Weights of a small transformer language model.
Size: 8 layers, width 128, MLP 512 GELU, vocabulary 2048.
Training: a variant of Muon for these matrices, 122M tokens, 6855 steps.
Each number is 128 + 32 x the weight over its row's rms, rounded and kept within 0 to 255. Layers, rows and columns count from 0. Numbers have three digits each. The size before them is the row's rms in percent of the matrix's.

# layer 5 MLP up, 512x128, rms 0.0921, rows 0-213, columns 64-127
095:097183152133115167134138138130133128066137142157131184153101164139143133104116111149090149135141130110155140161191147157118098127083147094093129143063194108134170222139082104088108162148140092
104:058188135084130114150146129095138081163041090113172121151120136124103113130082068157127132128145071042093126182177117083123109135133140080116086080150096179096121141149122119130107133134128144
088:149118127116110182105112189154140122104131164151186158097146099095107149101101152144126170112089066106163170181136133083171097129172118123168084112167166084181129092144160130129123147095130103
103:106119128133181072158166061167124044158158089124144122166132113165109148132067128159172081167153045142116137081161142155096141160116141067157162104104149134110104139106108173118088182132113163
103:148101171129120177100146156076209099120164175124117204151099086146162086125108122163122115079106140140103120126103115160196113145080178098170136173140144165178137135164095111162129142174159121
100:104103110211159082091165135157116111189132098151098115177085080095118096140140097087202072070209177077130148132171121084130091102108121081090143080110102147073129169142093136094092157077121150
109:133122135149050155164073114108136125067110147077112125130152111184169168153157081119139159069145134102141090130144159092192167143104144127130128128126157136166125157151136097146182100175149182
127:096120146145104168086179122123148103087106131136163114115131118132094156060076162157127098102172090105126102139123158141119121128108125141157125071130122046146130138098158132076074111189113103
106:121111068093068149121106107152174117164166124127136149113137129133097064112054176098129140095114164141132142144095192174142148190101136117177120138093119114118109067128200164185068131101079176
117:162073089095141131192094128116123030120169086138119071191168117102153073128079134160137064153104173102142133158172110088110146149085133122110141165147161140150143055165132166125174146109157177
093:182133144169182103122108133089077142136117151086169136167115138058147128115094140098161111157092155102154124074133128102101135140158117091052116125111164105130188121146081091131141128113078169
082:109184131068073126105094132099208141125096132156120108113154126154151181188151111137101110098164133133097123143136153118067133090081189158152178107127096113122146096113102173177176103128127117
106:129124103106151113142164158099149054131164174145168181126171071104111115136120061121127181160158098120098122148116166144093091127140058122105151165071124090090147150108113135113077101185096120
098:131117126121144178147069185130141158130152106154154174168152160132132120108118115114087122108130137165126104140126159128134126170094099124123123107124121131092128102164125087141048141096136122
110:133118106151166067163148188059161140111142072135162123136114116163090175096124206138100089153111169104113114132104085127148114095093125059105137158135102120179107095103141156110113144128158110
111:103112169117129170217233170088155084049115149113160121176148182138109120076139108087136114093142100162164167128121127138159121142081140124165159159131157101107095057140136153101139111145135119
108:216170157131139136047168108081094120156101135136174176107138084082155146149113155172118124121092185120082089145106146121160130161096118162149124122136137123099134132168113169100168164107146134
096:127137128096128129098070114091115123120131160159080068134171104146122084122136106156128167122159169150138147127113152142091153132154100169070119173158111149154140105143095098129160209167117117
087:175105102093094105100082154128147141167175130172149111179118096110110105166111168159056118084111177124170187144186109118072149179103050146112137100156125140100140080144114136127105142129130153
093:112142108192130112066126134147172117072064119148140185166159144079129184172070156075186103142079062200179119176102125123135106128148127079160078110112174160159161177080152180114127115105121127
097:084160099147088088127089119123137131126127096144131157129162134187171121098105102116208152175117138112148131121136111118108102128073166141115129139121115087150105133068133094070176136190077148
107:081159163182118145176136183144133167100116165116188113171133102111127114095151100103089104089168094132152148085112141090096139158129123180091111134143128113092109111124081117144097073105103137
105:031140101116100136165138129180083171159141155155125150159122143105065147125114092101112115147178099171133097108180163110158129173123149107139100180110114068117106148178086135123134123179139092
100:123104094146064109100120149098140155130156137132101081120099112077192054119166149129133087161114131116149139133130163152119141160136170131093114144176157080134051096213105188098126131159087152
084:147147056125086153190108147084168150118168115147111127098147109098112096146120120115122131148141086064118180074152090128135057137122128155096059126169143110118160152130143153139145085143156124
107:105089142085073079085165154136145122169185080119140183163087126130132112100104156160114098167115105162150081164150132099088076129071119078134148138099168108139142144147175091152157186118101159
099:044126130119108110159183125162109063116111122093153124160097121138139131115089135120135133194155041097186108190146162108135086141157146121186144115097087067125098152142168056136117127183158128
092:158049091121117156134212100182121135172121104114163144143178094121129068170132097151091041106158139133111151164130154137134063090100158146070165109148134136092120130160072119171142124125121098
094:171106115140121125130122133160094136127106119165140094116095099096167124106154185160114117136150186089132076142088160168171078111193156145109108090063109093114128124167159144139104066193118083
103:144186138166084142081143106139132092054132120163126101045185138094172139127095142097169126074054126166119075155183122155102132123097125136157172108146098138149125173090207138120108112155168139
086:158129180087191122107138095116111137129087129121146216145079143142114105109131121094091181117099136127100091131143000195162112115115110140116155090136160153093162144118167128117186135091119184
097:080138154155116178096116115115146103120166111078085110167120137136200062037166088167169142100123119107143095146123134089128161128170120117084085136102127115143087150093098171073086207090102122
098:192123145116149121118072120102158153120125172109149106114137170166162137120120169145108084127109103056163117172086058085124157181114107131045101122060131103119162130136170108111133145131107179
095:093105157128087191083096097152145095158137109179116160117125030133138096083103116143091173179145136162080124155151102120094102101134159168097114122200133114143159110107129085156077123074137152
099:141126137130124110083117124151116113114103151132169102167142175118134120114158111087115126189118161054098112175136121151129137076120104113116063106071094130116163167114189207069112085127117122
103:160098151112128121120100186128118115102118103172156058132074103120103133126116171059179131087126106107169175110095172160107150147099214162164139090152135143096098152151149117084102076152108171
093:136112126108114204114071089153116154123135134070130057147131162108111112116154148119184102143114120176103078166106161099133153098174195204160106097097139116140105099180111059126099098108074142
088:153190156119174071140110142143105098131104128135135072163171140137142186137118088085136127144143106039118127125131155128103159143158166110118118092085107076129166142121149136146112150137147182
095:156094117140114076118105152115097144177114133160123107138136162132128193119142127141136076116178201153071148110175136176196168141146106090070136139162083105134104117109086118131175085130107133
085:055095141142138179154109152165110093133126127130076176150096144068116111157078146150152114135117107157125049182138154090188174134167060143111114079096156123142131102162157169069163088096060114
088:100204139175152096146117157113206154118118077120068110200115105133114116070107163192164138145116099168109162100129174100141129117132059096146220164112086146081107151146051095126157106124132136
095:103076155107185129129104087122183108144119112179131136159118057131110143161145147091132120160165122137118144113195116122124075168157079184169132083177120147106130125122095148085077134094147141
098:148148118125074078119054149135137150149099130187136103098072075109170070139115116153156121110176183059109192155160189148128112126128116120158144151170109135136112079128160128141108127129053172
099:078107120160138144106159130170101151114159118147102170113104130111150106187169072094124031120171126072097107120122098142121133140099132104097101119163192155129089116051133099155107104116116118
083:180087168143048113130078165136040070126110073097105144149173104141090120169158154191111138087121121119103141166157105130199114137147166174128178178100170084139156128129192127148098132117115156
100:167181199157155126047109149101107104141109142123139147152127184148139128156082125141112142069056097210084133159119090108148160156106080101113125136128145161100156155067121082135160150087152148
100:124098139114125131064149091137074143068137184083146119152142077133130146079094163093156136176100137151162106117111146068148107151130183174106174138128106151132221127101126101131105094110164148
096:126186100172132139114174121070104110098096100095124131157122080114064084168085135136079151124117061124167134160130158115077085067140088109101090148128143118087154126110137105109099123134094111
100:137148102077133140155130116051114122086130081168151126096145169125137120143133175100075168144152162142139190088158135146106071192144148113124097166123136051163136156103142110117159176134188123
105:103110112114111097099125063161117153131088100079159145150093082153104124168128121154151110098146131162105091149084168194165140157118095140222204113099173235142127138088121110143124100112120096
085:151128053129146047124128156135204192121172105142101129107117127116170151129124161153157147171098089107092143096173120171142148153151148113139103088095125148133137122106183150094062156144100154
103:134056172127087156114155130171102090147157096149076079063164073140120051118115114150170073148155090147118193188118139162133131173102122129154081185133106139169115157127089108088173128167087125
090:132115159137163145174171066115095142139188114169119064113135096192132113137123092110079116162150110145102090128049071129089137104150124141049150124120172100082098139141148112101095125125161136
089:159082167148155089082089092121096111152138196168138164201120164153125123184123148149088133133178146118092100135124143122121106111177170124133118191088115182063193191136127126118179154100171117
108:121123135149102092139108190056135112149098133180148112170117160098113147119140103101109137145078109087140127122099132082085125135146115151110132183183075122119141129149176162125142200076169090
094:122129163113137161117160161180183041156103113147183139099098064126109113115125166091163167157145092122136158164149092080126098140189149093145156120133127019171134124097132158134135124120161125
101:131154128121093126177128163174147083111070139104110131081107116114171157143102070100142099123072124114105141179123164125167136119105215149083135110182117106121113127125208148137052154151125159
078:111085183095133185117156159121119160194150120178157147134119112135127113130128140120214118096105154119092072147087112159154059140124138149114083078161144117109127080145169115146123206125118085
098:152192081122173094141145091112148092139144164197078144089169170096115152075106167154099166101117172124120107118104144074156145202092151155078105119150127128172137125131144139130127115080134126
091:130165157153182171195109115137131096151149127139118138103120167107127110121123114157121153092125169096160114131139091168100110090137048105114082087155136120140104061110104124134021076154168092
104:133158066133082110100117146131160090180135130125094091181144148100125100153129126151118142099170178168112131159136190122106095113080106140207105143107104128128076153170065141116147103128152161
100:136118127172152120099177105148134130154089123097118162148140105120116178109161145125081106117109124146171072166170185079128150122090150100133090134073091154139123136165094088087117109131148102
111:149169093116171173149078093167075125158115115078115082162112116142131117136134166066135152148175138111186051128137077048081106154123091156149125137188109117128152124081083140109192129171119151
095:106108206126151136106144142080131117112115082062091100138109112106131116175108113167162122162114130100152145141156130117139102113119117091131119121145173162159105088084122079156134089142102183
101:117162174126108142103114133167112136157148161140178060113085110141151103148136120092133119195173168071132092155130142170134132156154146154117143115154090145141095082166088046073191106090129135
097:122125144074129134145135175116095086156139127122119116132104055106137158104153105134138084129112089111103178183169144190161117134105153127162113166113173108140111106129168092100152142077128117
106:135101111098104159093125147188183153079130165173094118091148158145167126103198090126105125142115145172043115137125100163107116139111138121135099187148108129129117134103121154095143126150147106
098:125101130139146122131172111119143127073122110080083132137094067097132163099200114090126100091152155128090118160107137084127091227202078125179150112142127144131158144098198143140091101177093123
107:187100139134089085092152116140103141123154115127143137086151176139155119145144079116128112158085226076142094125160131180100140102100110162117159113118186114164105126117134183091088130121128120
091:120142162136137172126106143129097124157056126130147069104102138146140169151079124098164183125129109096113167158129121105140151137161110083144109163181137127134099174171062081130119060096120101
101:138121196166162163102102152083142164147099114082155107104165090085117160090097156112081153135097141151113117135148092082131113151082094111191153140133132163118137119108128166173145176141138143
100:141126087141139108151184151104108145170143080153121146086106172126137138096111130076147089144115117112081094105167145106138128082100086077142140134110162165078137145086162174131113135141110159
093:086159086110115151132126125207173079106148138101146105122123131150165132126134043146165085111192181160146121118169100142140094090051180094189105117155157158155098147061060150132157092086132090
105:129144100077146110059094114127072134141095158103167146140136086135080164086155143176119134112142156130082117139094127132079160159143139079102148127067187142186156114106164063182167118172102167
095:144108109074105091168047158161172165135084107180159085122157124139162122111135100161168128105180100142078100105111102159080140090078103169088191144126117084110152119137119120123151076087149119
105:132100115154109176137117034090140109113097161182117116117104118122127162136110127125138163127097091128107128125178114124117145133099090130136077091075124162103122219103179150099157124140179160
108:116183067163139108192162122121086091114117183139096167187151083128151115131096090093108143160174106107186137099092157143112142112133122160161149166149141119114097124130119130147132152095088066
094:156135145143126108116085160112157143080134140186150110163109160140127140125129067167140118098134143148061144123114086114147141185159187121091147114134092162148063159177146138139121086144175106
099:085126102141172138089135119142123110110143117068142128091140129115194102167165079149142062165086103154129138194099169128163108107105122079145154163090099134136107149091099187138138154140098101
098:094106116147113066182131107209150094071133109161086103084135115125092144138099148144111141164130092136128140078155109113150122154130087187169151137140147149101153097144098120131136134186117072
101:167071142145085125111202169145121125131153129162137127141124152107131134130108144117115120126171161112170149113132170108162169156081121147132131148110177116049134164055048128142108153153075106
110:173138109119152171107133097146146081153133126125108121085204148179147108156107133116136186082153157154115157130118099138083080140093097158140131148141125128170122133124089124145154160105077119
098:134101106145165160104105054132120140135152129171153165098139085137064138126097114082159113154126148151166116145131120105082179169111100116088140152121122164087143148065205139135147164140146131
096:112088086098135171210123183136129175161178087134093136118076166099222085153153053082132109164171137097092147130150120162156130123139103102115090151067119143077167105135122101160128134125078140
098:092145095138051141136116121116125112161110135116164121136100121084087146125072092156123091164081115171100090111084132112161113123136210109161126147070084158127109099020154199107129108122139144
092:187101154201054150125123131093099145138063128154199169064144096157091124103145143133065117100139089047173121158122162096119137121158078106131119136142151088140123135101113101139124190117135190
089:153115157159129107102132157017155068116177151113103196098131126095183113145083138115107125079161105148115151142131072154163145155139143168117132100059092113095144115140161200134151110099145119
099:131102142143173104100108095126124137127165094136098134058072092117156109142160112156158107079104046126108128103162052141134072102119141103188127180109125164162105112119094085085185131204106075
094:154078182094087097167107169113147124136116130132153123126129135186138075085136102187198097105095155059141151104082167143196072102147135120156197151168117121191135135167140152087113112131084140
097:146117112194070121139100164110080076161095107145148144136131106090126139145144104203097129165128118106129177092159087102170096064137137123160099115164146107120132192163102099086139160163178167
103:075151123111144164168097119107111100150102127051089085113165080185153088112115128065168118145088089164148122139102143112112212096124131188171124163136094159129163119041127105137156074110179114
099:111139065155087145124128104120095153085171114144073169161114159096127130177096147152149107171175125100117097142140122095131134106137148124177136081109065140105135109118143112166115161184113168
102:188086118167116151071169078135133094108175183141110131141105123153091170147116176189139161103154185124135131140132176127152164123123125148170145164145034158099115092117139091106142099103111136
108:102103154107046101182147172151131142107116118143176195071161149172105165094162120089149072084131120177128150194117091119044186107142135111190112119122148164115102141145154164092155145112126130
112:116172133132105107167076114115181129146119098177124129131094103128132091136148118124097167109120117128151104102182105111147142111110093168116086121064145158105185131138162220231162181062138111
096:050102169103134143142120157081106106157163107149163140184100127093128151082137105096168168153157083159108100102168122135137120153143085106080100143109141145151149100124103173164122105158169169
111:088190115234122138139144095116156133147098185121115176156159064100108162120120087184177100095145171174106095067127133102145116105094145110095065087130139144183161155118106148137111098140127087
100:076090096129118139120121098131083145098101091127159207129104088154147123082143132091190067176107139191078127169103165061179133159145134123109106114097176153111099106088084189150088088120114158
099:146161140162146154154121141144177152086110099170162117125157092076131125093145143155122153105134102155167108197103112095151131163118093105142095110146093153101146133126115121108199150094105140
099:148157118123122130093053146140141100134112049084181126141180128135112152107083116099088130124062121151092091102156128090150168141147139130176135155149143167187135095112120120097135132131151148
092:160155121139195137098146110152112176121113091127152120040143111161149101194031149155117114121081132157144102126172153117119126143172136150136168149179162135146144091099138129133120086131103133
091:116154143123097119091124081147134169094148114116117132124139124179107117183086128201095159094076104129177140117149161104096132127134070152092135121166122153114144181150106154115164134186077134
108:121099132171085141141068153083142084135104122190121132136068152109154126111149039069151098103168197148132132111142059083089148113100063149091140142087128142129139103158103135181103095097124098
096:147085150160151156094075094122132147173092186041150149130124102125109132140126148158090167102169161155157161177182104129130118134139103096134137152082124084086142124146127153133143151141102140
094:109109160061066178075115137184122129050080118100157137093110144152089174120134098171127125138117121074079154173118143100148096148162158087205136155100116109069088108077147145133100128135068163
101:015168141158095119096067128133138094092100130131134144092177114162134134123171138119148105136132174107143120078141146172122165180098093173146095131139116118157070142059157145117109084135089154
100:169142157115135192113118121135095129129101101055122115136122114217108082172134091108113186132123103135171111174167135140150146099120114099139060165099116122145086108171247098113157125102138124
101:140123132115095119119114199188156063086179122187104073100138194108134104147159127077133145143106133040186119108133189150159122171141102094101115110112117112153123191183136123139127094177101117
096:153133142129149152115105160189068099168149133141086124093099167154111068115200082143123132103113148060141118108119139114093145161129120178143152154128114091145208147108155108112134141109128102
102:123152102072156147150105165111082140214130110112114114150139117126071080123165081124175127118118178175167124105147112088106125094156140157146116140150160086162176126160165177125056172145164072
099:147125165143163133140130177152100134098141100168130125120084128103192076090172102140135128123153139118066196142119120128128125136106115052129154127066107206112097096150131134142070099177151061
100:106119093159061145132253110166124075128168164102152140150173115098143075135110064120146138067177141097115067161135087136134100136106131106139136127115113140126151095103156124145213167112093108
099:127150133102148132180157155137175146111112140109159165154135098098191123146142118134152140164131129095137078118084157114077179110080138109180096132141184162222172110084140182113180166048079108
099:107109159120148178210152105088155141073086068122126090179127115143107147140133130108168075161118095134096076123126143147178128133098090109132140082105156089191147146145109144162147075087077127
109:122152057118116106095156143188143160133137079076110122143208128067078117064133153137153132133176127147152157115132153118087142149132119090157161157202093173089151138143118188142108093152184149
094:122101157123106101135123088088106092176131109153121175109121114155094108146146176124109172181080142073115088121131115133068133153176135103185148093051104138145100091157110166166086074098150090
075:117084153125124127138135094093113074085146072134137190103150124162101130112119132124113109107111134081094146133078113145100176169107150095070134114156153154100115140154136175126211089127103131
098:131104109203157122155151043141157142037156146103088184129122118146129140162088148137119179095124145104125136109171176111138105170139094124165161118137200116131152114117094127170125101230116118
096:132172162145124149128115152124102152190114136198135093132138170145072126133108182050118098157163130144148150094136144094091128168086093107138143133107097112146107108147157108112098096196121083
096:066180107110170107136127101138098176114121096097115114178123124142157160096130119110127141120131143150131082115105099137141164181130129164193136108040138121087143102176112104052156164154147157
102:147142174115187139089089122118150140121172113127140118139177151120160163110124167106122112171100137116162143088120142127074099100128147123096167085118094105191064176136108168163088127162111061
085:107159093129124077063134107152133123127100157163173130152115111101172148103183118133142091056166137119132140190144150127133151102152110123027129083131174206102103125099149165138115145181101134
108:146069138146101131147119143101092135097180120154108110054132111118072109089114091166157163114133157138126129086171110152105090166108190142154137130077115130060152171091119121103075192169078148
096:087126147155200137148085091151178095151134117101079130139136121150128153105088128152136118120101184119158154135099103147173141130163116175110083141124184138094117109093131107123109128092140100
104:127130074071131164081126159057099121126127131162160183169120138161136091143142123116154102115126222113105113143110175093099084153094095121154113142138150072139121181090157135150135126139136186
104:161082171116106165200095131149154126203131086089116129140146168159100086130125101096157124140088145100082215158157079138120139095109145089189117119139134170170124121081124144141092105118094109
099:168109126097164174133144112120123116149138137129110110109098075173091126154126056171143104124186147140088159135114099089108101148093101117141151099128167132114124162178147111146122147099158140
092:157165154127111090121116146111088104096141159163149138118135090091123180180171164238090107120196114140089154138111116114167128134144164089116142097094119133154135151104148169163125156176158122
098:127118161172154119128187177111124106191139137132135166107145140065160089147143171149175147119182111134116103162129160088134177152178131075118170157097151177104147086121179126081137130103154080
055:096134104100113163170144156099103117081099134155159090143131064141154074129128182187104144177195114118105192102099128153102123045132165159117111141135110091200179127147129169169133168143126094
094:082102153202149105151103085135125090153129149140158111101147087127087115166169130156122104166099135121117123095164126102111101124100133132119071156119174081169114119097187178088088182099127144
101:110131129144148065082150104078223151148128126181092130133118126165113188124107130172102148070128158120118110102148102096118078095124099178072129126188136124156084156138101098092150175129150092
092:140118115109120080116106150153137174167127122134119160124143090164139085141163081148101189132085103088066142072096083161111149164179176133185155104114144121122132144130164129107104123099133088
097:134212100152145133121057121109189101112098101149149113092126140137125103124136151131125151158213130122147153134130107123115127073141073133083097156187122123158139132123147135112107115063120156
127:106128111151151116181183115160146127146149136095142117160107145138109120092099186118086155138147067144127098068119070134120156091138056130144148159123106100105141171136167076159161072117145126
089:111087083129124101155131133124152174102151151108132145152126174034096117147091126139178151111144096114143165082144137108162161182153112110111109110164128105165113126081139112112089116138099143
096:147134136070102126104119144066105138114152111179112125096085143127160167090104211122127136129112131144083128140103150141068047115137145143160195094151121149074144115112075111076167101098147145
112:103196090163173127157160168155157077166087154084120170117171142097148079112072133097165107126070120151163140173129118144132143098154129122118087116079155126138099088102124195083098163164106149
092:144110149104137141128155100126093104170115113104125122170103141100109066113189153122106108171115144163145164148102088087115087111160143164171154132127095077126164149112103146114115137173126155
080:148104119148150111160100125137132129093087116147151101136142110177175170160088148104135169118081160123145166156162063122086146135127144105145082126155185138077118111118137111096214108054163140
092:141105076130116128115177118142145124131139118074044120158139121131132153154110140073143125133183103149167136143126116134114124091113094088083171102103168153103112170092156186087101173121162173
093:167127130131107079088146106127097179138129110162148164131122168141061157177079140118195083106168156102091123141112154119159133102150160073125138184121102168115102147140104130145103126118160122
097:142087136075156131127118140108100133120163124132134113101185100166126132108170153138196162099165105129192107178140148073165105185094126112116131134143126107192098117110182063159028158110106143
095:098181140121155112159103117153098135122216119165111171189154143160170147131113131058128116144168133098144122138092097170150139112141078152137077078106196108110118165103148068095215142160157144
095:132116159135133103165180149064187145143159201121110148136073190112113131145136190112135121128135167076164131147137165120119087146105068031086140139150122125149079132132142135052155107114096136
093:141113158087147161166130109138144119094097191213163108132103116127133174085126080158124161135130156141109119088119047097150166108150092097117079077112104096098121153132135129078146153094056155
107:122093127071121124115152166132177093110162177129111098211137186132082100072142131144113145104184178065093133089104176136125126099097150118118104129185118112198141128111116136149111124140145152
109:108121084111183150159135172139112198106164141154087080155075172091138150147145159100141114114120027088144140125134162155138118086133132078127116116146113061129115119140133164157058134084132122
095:113110162137104194141157124138176148088106119109139099089134138153122140146128113130084086133143163127066121066092133098157147149113109116149144178111087120151148121112166212049037113141102124
096:124108133092106060096159066110132153140053160107146123191076079095147130111136127152142108127192138114113099116128176114082139067131171064124166123126060183066095181132077115118196128142071125
101:089159131129126091090165176175123146125149123125132188116161167088132144149087131175096109092141121135086169107157201106197150136177119103157139162111110132157172105179136109178176150159120134
107:138130139107101185131152112135125184079104134097156164124082190137110161117111087098125136157193104106114095139115193140106120125190104111095176132085104164110164164130133124071114135138130085
091:181136158120147093125134192119097097156128119155118110163142100124082105153113163121112131098096116127103180113114102121129144088151129121177097138049116068144140114209103184125118145163123164
106:140126088123151146196091143091119073132179152161073098105087130130148026132146073141156138121128128092097161112168142159152094057152119176119134155114093147102126110115146123146096146142116065
108:145117161153158116109140101182147099128065197060099158160139105122170188097156126160097070124195194097101163098131148093102166119124165192093106109110088076119147108116137119132146157146118129
111:097135113104120149081111066144102135174130132116191080153099123105145109135131106134099097086080093099104149106160154194156135100108180140141137106116125131085142197092169111112167067156182124
106:147156154098143132109114139099099124109153100059135101173139124139109136096114172120117127086073140117133125167098114137092146103144106132161127144080095170140105136174099119157194090135108179
102:163154172175153160158121054129119143148149147172117175140176146164123136094111109085057146084130109123105134140065095185150089148110084165110137133139118115042117122174140089119095138188143095
090:089104175115132143057100126136153161102115137128197169103103085065168186177153128158075150148163155132142125109116124119116114132178137098097130181130155063082091154092114113145156124132110074
106:155187121118130137152170170140094157111136121144094151160150105128139125100191134131087049126148142087066153132133145130082106114162172113180113139142175114115144144130141062123135132108095128
112:151131129064158127135175103138072144122067103092153163079096163125065122118143130125149136084155109111108176097121165140073097162137150117209157135122158116168080143135170141123123108135122118
100:160155180122127071059143147088133112113139128079132127197123094182127171126183175143069124121113112140141074112173123102089148142189176092188100136143147137139164145110109142045168125107125163
093:143144148149123111078128155132199118093125189164100127127165142060137135091037143133145111109144157074135120112123127124122117120118137112159136093146123149129135118203132101125074099149093149
098:169142115093118124119066112156124161100150155115077187098128150104121163123139113107055100194128127151162119075068144143100094111119095143147136210103077104159062121118095076173205144122102126
111:153104168107072123128124079181110141123094112103111147144137158122076100078158174101133077113041114095120168118145113135158149134118081112148083153080151142109100134129132091142154171091176142
115:084109139099108146126149147145168138087161109056142086164137096168098128159121159123123144102154132101160152118115112092141146157134165136204162106067151116167184066117075167092141130163055161
103:118161065135165143117129101145085164030157119146137100103149103100035131096106154109134131147166086136106138080150160146148136082120136169109132161173158122080103111101164145119170174174135170
093:157112084113147125149123143134163173156189130129120165186116112149104080119164099143125190207102134142119116134139059113147146148088132103102092135138140123118114166134137093124187154093127122
099:172071112165099067129127107105149105132121184087154100122145118101139160117135122146147113141147108099198160098143162059148125160143143084132139128099144180125216141159090173195149148132111135
085:158148102159145112139138144072144066140167130144144098119080162154112155147129161167102116129106140112138159116138046186084132142133105167102200065133140124168167115122124153167098137120147179
114:107119095110072157145098162127085131112128146124157119102124156109159062157065080164109100084105135103126122127131085128167117128114134163171154200160074117123123137171170191107195114185146090
104:106131094154093153133114144197136115146104094120122136116118115103162140111076172065082088140127129098103143197114123110141089164089112129159145177079150098130142112094101101178123159137081148
096:176147062164104120107174101140098141099140105168060078132077123113082136135121219093134108147159165159132114141105128159135113166149147193118147147138143141122147141150103151090098104088093136
091:157158148155173134202102157144133125070108136142103093172169117145078138114124090058071146057096139194078160089168165111079119153133141090135173138061143141115107136108091161162146139124115113
097:174147150106073135166122143139151124073040106125066136160136160110092090131124114095081098084094164160128136106134166141114154157141120105131136140141124137151138137149210072154133143113165161
104:080145087169134146124120178138115135124184155139135126141038139152151119110156175058171159128150092174064128121110133124111156114095142035120110067138089148105091096125124104137133139118129217
111:082175202074174128134122114177109155144093140136123135124095160120085163099094025078182097119174164171136094095149134151152117077122134120104123128080114158132093140127154164178125121135126124
103:163103118149120162126148069116151149101075137118209145131172119182082083104124145114154108185133069106177156138187107125109130104161130087132147105162126121204084125101196110135132077111146150
088:123169110165073118098116132138138170142176051150081103170133124079096143122117133172175217119154184179153096120152100055097074179137142145151110083089163106164124109088189156118167149152112154
080:122090113142138127068100087158123123148103168155134154139155087169147067157149062152138064149120146177126117134131133143164127145152192146086080190124120176116135110137150145081129151114069171
111:113153123093138114143095099211136137105138094118140108103158158070185151207106052135182168113124123120092156179088091153118151139150104205115082207206129105139147092136209127153171115116136159
090:199182067136116109176112107111110110113135122128209114065086200100123089169084120155185071116129148087133138102074136117099061118126097173110163102139113092147129137156116110141132119100155130
110:033161164114128165169104177130163086164130168147119116167086112103132099078091124118113154139145120124093163064084179077085085082079103174186146175115071129136089140146127151135100121097087177
101:108125140138062148166139144123145097088116100116208145079099156122155109145089151143166106147139174118119163193131154113111131178108124175149152215099135124134136092131143158115178140084095103
072:136202149169115160126137114089155106152139068120128065109177130127145105114167134126099108110167139103139110117128083099142119138113156119158134088099031152144095189086148090176098081161168097
106:067157108100138065135079147124169138168130140139145098074113123083161132086122144031097102159136146157137141143139135137135111094141049129154092169200166176143103139076140141136167113101154114
103:118107117164085154122057117083127071174069165175155118118092121117109129111183086104105152128144138139117121071099113102152121152121149201096119166204128112179158140136164152093163146147159115
112:143122076091086180067114134112190112085114123158094103098131090134118127114079100067127108151114117182131163108150168097095140124092140104166139130152180198067123171115125096108125163101144111
117:128085081107106138138081088127074190160152134129162180085102101137117121129125099149215139191142135084145106145057155138173132135080161080154080144158148158077045124103101141160133091162130156
090:151117114139089139104152136106169082130190109096138150152113172091129134160065146169113126161145139141066090124138175116126056141124125136148153151129096133103117117145150099183119139122105160
091:127106105131061138087146155120167115140134138156173126122125134153104061163123115064171102130156151136156122182164156101112140182145096084119111158141162103154125137103085085162170100117148079
097:124107135126175140146115128109178117165103154122147135116202120064087086141125150136169161109142098070144117116103128179146111146078133196119112139083086085193147129135127113163105095075160215
107:085106066149132135133151114108150145108131185148114107145106127142132101132099155151144118130077122133123141087185164161080124156119078138178081161123064112103173090104097167109218145167122134
097:145143111128104122150153184070176154095156138047083167120170170155145109144144120078165141137136123121126111138098184131128166099153165134144130124081082080160184131165149111155117068130133122
104:145173080135127087171175135156164081132152140124161100176141136080066122143144184119138120180113157136169152128160179185142083120088133157142126152135107098151174098094171164123107118091163155
105:104133197090119148123122083183150129137135129143115138121082145161105115118151116101179079116155136070131149064105118137117113160149127130102147061120123096195128125148189098111141173157051115
104:175133147161160144138101106081132143086105166092104080080088115099097151150109095162100132108121136077164067068127098176152170155106110155148107140172102107173100059155157062086109184161085146
110:163164174075129124109102147102212126116157107217097059139117121119122132096131119146087079141147160051067144173118106159136093138111165162148119173179131071106137129180126162158166105122103085
100:137088189171136131110097081133119207131176165110127135149114143111138165110155075161176084128090133117157091091110136098044099165100152117123110090110130150175088208098152126128093140143119143
106:167095140184159128125088126152118090060105122151137109095151129166122153157184125114145200095063118120123141109159063115078141150173148085128165098188147131120111127146119146129186156120181051
093:200100128241174140131139126046107140131153125136143122148158112101138115126155098116106157136174144163129147120089154135113091190137090124119116148098122167141119111128117141171108172178151113
097:101189128120151060143135123144119197107207186121149137194102099192099152104118122136115125143128126082105130111137136140125143111054098087152164154121147200058140140160109118143158137147109138
097:131140114161113090175128069123128095125105110117094127105145138132132106099083072106113136107139118125068156143158132076176137123201215132185188176147123143140121123129130122075159164060166139
104:115174137110177119142124109129085095148139109171075110173111105126118167123144150097181181155155139114143147140126110153120134063095173151131128135092108144123132125144135153152162110109140064
108:153155108121126169114140097127135113114165135107107157077150152163113088103124151070129194107043105110067090145062161063112143120159143171128145128170163171146204117105172114116131173159127148
109:144145098150116151112193121144138110079116113137171148126091170177087153117108080114106073102103151123115189108095101118194132144131182083151132108086122186129170127084166131153169093119149054
103:193147106051170092168117159130096107087179125161136127138076145095155117124126097141122128128174140090157104143146119085127103081119123106106130105135179133117146092141196148153156112081121126
100:158174127137134114153153143125081061157086083151097153143170138139108096145147166139095135072166104082123148104171151121079137106097116138127162112186161129120150120164148139097100135092190177
095:103145121150151109205136105110138149134095146154039125080090117110130170077212149108088129126094093119146144150141148101116108124117110085168128134149143112133109089132108172156102143127061160
097:089130102129120112115142144055098140149151199176125186167177127149077125117154126172103102173167179136146123078187140101129166152152064106094117166127147110088101163106115090157156114141133129
112:107091160166117154014089164171113151085118173074148104100097119168130128156133139108103129163089147150132163114144142188132134140089075158160085124148087116084069107182113137158120121149102147
091:138122119112104117180089130124148119102173091154118168104151144152147112097147116196106119069139093153132144135139157094169122111137109150115159130159141110156087134196115124157103136129109103
097:150153162112108173149170106134184097080166154135145097179147141155079175129114176145096123161131144113105154135127087098153141140134110118161173167121101065105134148150067145179134105155184104
104:165148108106109086129044081135094178130125150136089093097145155162121096115161163135142107115112093143130080138179158199175086117145104161128188200118144176162136151146157117127102118148115099